config.toml
qk_norm = false
init_std_up = 0.0236
optimizer = "soap_variant"
warmup_steps = 200
Each number is 50 + 10 x the weight over the matrix's rms, rounded and kept within 0 to 99. Layers, rows and columns count from 0.

# up: layer 2 MLP up, 1920x640, rms 0.0397, rows 572-591, columns 0-79
# down: layer 2 MLP down (transposed), 1920x640, rms 0.0355, rows 572-591, columns 0-79
up572:47 70 40 35 43 71 54 56 52 44 55 32 51 39 47 43 48 46 34 41 34 58 48 38 61 32 58 59 42 40 54 54 57 33 55 62 40 57 41 44 57 55 27 55 63 59 32 37 50 37 49 44 56 55 47 47 50 64 59 47 50 58 47 48 46 50 64 53 40 53 62 55 46 45 56 44 57 57 46 42
down572:37 54 73 55 64 42 40 51 25 48 53 58 57 50 52 36 55 50 61 51 55 44 39 60 41 53 46 55 53 48 60 55 47 32 46 53 55 51 57 54 47 44 69 47 44 65 66 28 53 45 59 37 65 66 39 70 45 23 44 50 37 48 61 56 42 50 38 32 60 45 43 52 50 48 53 47 53 39 73 59
up573:65 73 51 51 56 29 43 76 45 42 31 44 51 47 66 35 65 49 45 49 50 64 59 59 24 68 34 55 45 55 60 51 61 29 42 56 57 59 47 73 57 61 59 37 30 60 56 52 49 25 41 55 49 40 51 43 65 55 38 65 55 37 76 43 66 56 58 42 58 58 55 58 49 53 30 85 56 38 51 63
down573:41 50 55 52 40 62 42 68 52 38 57 63 56 48 54 40 55 29 54 53 62 55 52 47 62 53 52 44 52 58 52 40 25 49 32 46 53 56 42 24 52 69 50 65 47 45 60 59 53 43 70 46 69 62 47 70 31 48 46 29 43 62 52 51 60 45 44 61 61 54 59 40 31 52 57 33 35 49 46 42
up574:49 43 53 50 52 48 52 48 52 31 45 58 26 42 53 38 42 64 59 44 40 52 68 46 75 60 73 63 53 55 33 45 43 46 44 51 52 33 37 55 60 50 70 48 58 49 51 24 64 34 57 44 69 44 31 47 50 61 42 46 58 14 58 63 75 69 49 53 57 58 58 61 78 64 55 49 37 47 58 63
down574:43 57 47 38 48 55 25 39 49 50 43 62 72 51 43 45 58 53 31 42 50 57 46 37 56 72 53 33 50 53 43 48 49 46 64 70 45 57 66 46 56 47 49 52 56 52 39 64 54 63 44 56 20 46 49 60 54 45 59 43 68 62 35 47 82 68 59 49 60 49 49 53 29 58 51 39 62 49 68 44
up575:42 53 50 39 58 67 46 59 37 48 63 56 46 43 45 58 43 44 50 38 49 32 39 46 56 23 52 46 73 48 47 48 62 51 39 69 42 42 45 56 58 45 65 54 66 53 55 63 30 43 48 47 30 66 62 38 74 45 35 43 34 43 72 41 58 58 49 54 54 46 49 67 46 54 54 43 40 66 61 24
down575:48 51 48 57 33 54 74 46 59 46 58 50 47 71 54 53 49 40 47 70 58 38 60 57 45 44 49 43 55 59 40 33 47 65 42 46 58 47 39 39 53 49 54 61 40 75 54 45 46 34 48 43 54 60 60 49 38 60 58 57 43 41 63 38 52 47 57 52 49 34 38 56 51 44 58 46 64 59 46 57
up576:54 46 48 43 46 57 43 46 53 42 54 47 55 40 47 55 52 56 53 45 49 61 55 44 51 46 45 45 35 54 36 43 47 40 53 51 46 43 63 52 34 44 61 50 47 39 62 54 56 48 61 57 54 53 54 71 55 49 56 44 54 45 46 38 50 51 41 41 61 54 51 39 54 43 50 49 48 52 42 54
down576:53 53 43 50 56 50 68 52 50 46 43 46 45 50 46 38 49 55 58 55 51 43 59 59 53 60 52 47 49 46 60 53 40 67 47 58 46 49 39 54 33 52 38 45 57 54 31 52 40 58 50 50 45 54 49 48 55 50 50 41 44 56 55 42 63 63 52 44 44 42 44 51 43 52 53 46 47 45 55 51
up577:53 61 47 54 55 56 27 37 39 46 58 33 42 34 37 54 48 52 57 52 53 46 52 40 73 44 53 60 48 55 55 30 53 49 28 47 41 50 57 40 39 46 52 46 47 53 56 37 29 43 49 49 51 50 44 60 48 59 52 74 38 51 33 58 50 48 51 60 47 45 44 58 50 47 54 57 74 61 57 63
down577:61 52 49 33 46 51 31 49 43 62 59 54 42 60 44 37 48 40 81 33 49 43 64 38 50 55 58 46 68 51 27 38 55 39 42 61 56 70 48 41 59 41 49 50 51 54 64 39 42 47 48 47 37 57 53 36 53 39 36 27 39 47 68 29 72 58 45 54 55 43 36 66 50 49 67 38 65 32 50 59
up578:72 65 41 47 46 56 69 59 56 58 57 56 74 29 43 54 63 46 55 56 27 48 44 52 46 26 48 47 45 53 53 39 44 35 63 42 35 52 47 49 38 46 43 49 39 53 54 56 27 55 63 55 39 62 56 48 39 48 43 33 58 52 22 52 51 45 52 51 57 49 60 44 60 40 48 41 43 36 44 50
down578:47 58 52 48 51 44 56 46 72 56 33 39 57 33 50 45 44 47 29 64 47 64 47 50 38 62 41 28 42 52 37 39 36 34 36 37 59 65 53 52 42 55 42 40 55 55 48 50 36 29 45 54 45 53 65 60 60 53 60 46 65 49 50 61 60 36 39 80 59 50 38 54 57 55 66 67 64 57 53 56
up579:51 40 54 48 32 49 40 45 43 72 47 57 48 47 45 35 48 55 41 67 69 60 50 51 35 34 52 47 43 57 57 37 47 50 43 44 50 55 51 25 50 49 47 37 42 65 52 51 43 51 40 43 50 35 50 53 42 55 48 60 39 45 41 57 56 50 37 11 28 33 39 53 44 54 46 49 68 42 49 46
down579:41 46 74 67 54 57 44 47 59 53 53 55 49 60 48 60 59 34 54 32 40 48 45 51 47 39 62 48 54 31 54 35 34 48 54 49 58 50 54 48 50 39 42 53 41 41 66 58 41 53 31 46 59 60 46 51 50 41 53 46 66 48 39 50 67 52 51 45 55 29 71 29 41 65 50 57 43 44 41 56
up580:54 44 57 59 42 50 58 55 47 46 55 44 44 50 55 54 55 55 47 38 26 66 40 57 50 32 46 42 61 36 45 57 50 55 49 62 50 46 60 36 62 53 63 68 50 41 47 56 52 57 49 61 48 57 56 64 59 45 52 38 32 45 46 42 52 38 53 57 54 64 55 44 52 41 49 51 59 29 63 60
down580:44 35 66 35 43 63 72 46 51 59 54 40 51 68 33 42 79 65 44 53 47 57 48 60 45 49 61 53 52 58 40 46 48 45 36 52 51 58 65 48 48 55 56 65 41 65 29 61 59 70 44 42 56 64 35 53 36 61 38 43 63 42 55 51 44 43 45 53 27 63 39 53 53 27 72 51 62 42 49 48
up581:54 60 39 53 47 51 68 50 44 59 70 47 51 43 50 51 41 41 55 51 57 50 41 51 73 63 43 53 46 49 46 66 39 42 45 47 54 45 57 63 49 29 62 46 68 42 43 48 43 47 50 60 26 43 48 51 50 42 50 51 42 54 57 59 43 54 35 52 33 42 41 55 54 47 64 44 44 68 51 59
down581:47 45 42 59 60 72 50 58 47 42 49 33 45 57 37 57 56 49 42 45 61 52 50 55 54 59 63 48 59 54 47 54 65 46 52 43 58 45 27 55 47 63 35 53 47 57 62 66 31 53 42 51 51 63 65 39 45 45 40 39 57 55 55 55 57 49 44 34 70 53 65 66 34 43 34 54 58 36 52 71
up582:43 49 40 50 36 46 55 42 52 82 62 44 40 45 61 41 53 53 50 48 67 66 40 59 51 47 39 47 47 59 45 53 61 33 61 45 45 48 34 48 43 48 58 50 54 28 60 46 48 64 55 50 57 51 54 54 59 45 46 49 69 32 36 49 37 52 53 45 58 43 38 50 54 55 59 68 66 42 44 60
down582:56 56 64 69 55 47 50 50 61 65 50 51 35 55 62 38 69 49 65 48 47 58 45 57 37 53 48 49 51 42 61 54 55 29 47 38 37 41 33 51 38 49 55 48 49 49 66 45 48 51 49 51 52 60 49 52 47 65 41 56 53 47 54 56 48 40 49 56 64 50 70 49 42 65 79 39 39 56 58 49
up583:52 43 55 42 55 52 45 52 40 52 56 58 73 53 54 63 51 49 45 61 34 48 60 42 60 47 57 47 57 49 56 49 68 46 47 50 46 43 57 53 44 40 42 41 62 61 40 45 65 64 51 67 43 67 59 52 53 54 58 43 36 56 44 51 44 41 55 57 48 41 49 42 34 29 57 59 67 47 75 42
down583:61 42 42 41 45 53 47 66 53 37 50 42 43 58 47 43 55 53 44 37 48 55 56 50 46 60 51 49 44 48 45 37 32 58 59 64 53 43 56 70 53 52 62 61 40 63 45 59 54 49 58 47 57 59 32 47 58 63 49 56 47 51 89 58 40 40 45 57 45 48 45 69 60 51 43 47 58 41 44 53
up584:44 43 61 67 45 63 45 59 49 50 44 39 74 45 42 35 46 56 62 37 50 39 71 58 57 55 35 54 47 64 50 51 34 53 70 62 59 33 35 53 48 37 43 53 57 61 64 49 55 61 59 64 61 48 38 62 43 51 50 47 45 64 55 52 79 42 54 40 43 45 35 42 50 54 55 65 43 62 51 61
down584:34 59 56 45 61 42 55 60 52 32 50 39 50 58 36 46 56 71 53 31 61 54 41 50 34 60 26 32 36 61 33 67 49 50 51 56 53 34 45 53 50 40 31 31 28 33 40 47 64 65 46 37 46 42 58 61 50 55 46 60 68 55 44 47 73 30 45 42 47 46 35 52 41 64 33 54 56 56 55 33
up585:40 63 40 64 45 58 58 64 46 56 52 54 43 45 48 44 57 37 57 62 57 27 52 52 39 57 71 48 64 52 54 59 52 49 43 39 60 50 46 45 51 53 36 40 54 48 65 62 51 49 31 32 52 51 34 79 63 51 52 23 51 67 39 45 51 71 32 56 59 64 68 64 59 42 53 31 49 64 57 34
down585:66 54 49 58 30 55 57 67 45 49 60 27 39 42 36 47 68 39 40 61 52 42 56 75 25 66 49 63 44 45 55 55 49 61 53 68 54 51 52 38 53 60 49 46 58 55 51 40 39 55 40 47 39 62 54 71 43 51 48 48 35 37 37 62 41 66 56 31 53 51 76 51 51 44 79 55 56 50 42 47
up586:47 45 53 58 59 45 55 56 53 49 41 40 46 43 45 54 63 44 47 50 47 46 57 58 40 66 59 38 34 39 55 54 35 54 48 66 58 60 44 51 43 58 58 48 51 50 39 51 56 47 61 52 52 60 57 49 63 61 50 43 35 40 52 45 49 54 41 39 46 60 51 44 41 50 53 58 55 63 37 51
down586:33 52 65 54 57 60 47 61 50 55 53 63 52 54 48 53 45 51 32 48 48 60 52 44 55 54 38 59 60 53 54 58 60 42 35 36 54 46 62 40 40 52 66 44 46 46 65 54 54 58 48 55 59 57 50 56 35 54 34 72 50 51 55 49 31 37 46 57 47 46 48 55 45 50 31 47 50 38 47 59
up587:41 51 51 50 58 64 35 56 65 42 53 48 45 45 37 56 43 50 41 55 41 49 28 40 29 52 67 46 42 36 47 61 51 58 53 60 48 47 59 56 39 53 37 47 63 48 64 52 47 44 32 42 46 56 53 28 43 52 71 47 54 50 43 56 52 51 53 37 48 57 39 46 72 43 51 62 31 58 57 43
down587:60 59 50 73 42 62 49 51 55 51 49 58 55 57 62 48 53 59 55 69 56 44 53 43 51 46 31 50 35 52 49 38 51 53 39 44 51 42 42 67 52 41 49 57 72 49 49 48 46 52 64 48 43 60 45 49 54 63 36 45 43 55 59 44 39 60 40 35 53 28 55 46 56 59 46 69 50 56 49 63
up588:54 34 95 35 36 41 52 33 55 59 36 58 74 44 52 56 43 63 57 60 42 67 53 58 44 53 52 47 50 48 44 43 51 68 54 47 73 50 52 52 41 53 48 57 54 51 69 61 43 70 63 50 41 45 48 40 43 57 42 62 53 44 63 40 43 64 64 54 75 43 40 47 46 51 59 62 41 45 32 43
down588:53 49 48 38 56 59 64 55 44 72 46 41 40 47 39 33 44 45 53 55 49 47 39 39 40 34 63 59 44 49 50 49 46 51 51 36 47 58 63 52 59 39 55 39 46 41 36 60 52 52 51 56 55 46 34 44 51 47 42 51 40 52 49 42 32 57 37 29 63 56 45 61 53 43 54 49 54 36 51 54
up589:45 40 77 64 32 61 42 58 62 61 72 62 39 46 49 41 49 45 52 63 42 43 46 49 73 52 43 66 59 52 42 39 47 43 42 47 56 64 45 55 52 53 50 45 48 59 56 59 50 45 56 49 46 39 65 51 47 55 53 54 41 47 47 43 38 44 49 57 50 38 44 51 45 48 56 55 52 51 67 45
down589:53 48 44 54 38 54 66 45 40 52 45 49 43 55 50 62 53 51 44 33 63 44 49 34 45 56 42 35 52 52 61 46 44 41 66 55 66 46 47 41 60 56 61 57 54 57 46 48 46 57 44 52 41 72 36 62 58 43 48 43 65 47 35 50 38 50 44 52 51 48 48 66 55 57 39 60 47 57 51 55
up590:54 52 44 43 61 48 60 35 47 50 52 43 49 51 63 60 52 47 52 41 68 52 45 61 37 65 60 33 54 38 48 44 78 44 72 54 31 59 43 49 26 55 61 57 41 62 52 47 60 64 60 67 27 46 35 34 61 54 58 57 53 33 45 56 61 62 56 40 32 31 48 80 33 49 51 53 62 50 58 38
down590:48 42 42 42 53 46 51 46 52 48 40 51 39 39 40 65 48 46 54 56 36 69 50 46 51 49 54 65 43 48 31 44 49 54 52 45 67 60 42 40 53 54 34 21 45 55 51 46 50 46 51 54 48 45 51 53 31 34 42 66 54 48 30 28 48 44 56 61 62 67 56 51 46 48 52 46 61 32 56 72
up591:64 49 49 48 47 41 43 55 49 47 61 46 44 52 59 50 50 49 60 49 41 50 57 52 39 35 56 42 49 23 48 50 58 49 53 60 37 68 58 50 35 63 55 63 41 44 51 33 48 30 45 58 29 41 56 41 65 50 56 67 42 59 62 78 61 61 48 45 47 56 41 47 52 47 34 37 47 62 37 42
down591:54 36 47 47 58 51 33 59 46 43 38 49 43 38 55 36 46 45 64 53 69 47 41 46 77 44 75 55 29 57 60 48 47 43 39 66 61 33 66 63 41 36 65 61 68 52 36 52 55 44 45 65 51 60 39 52 54 35 47 40 56 51 70 39 51 44 32 46 51 57 56 43 72 37 42 29 61 54 38 56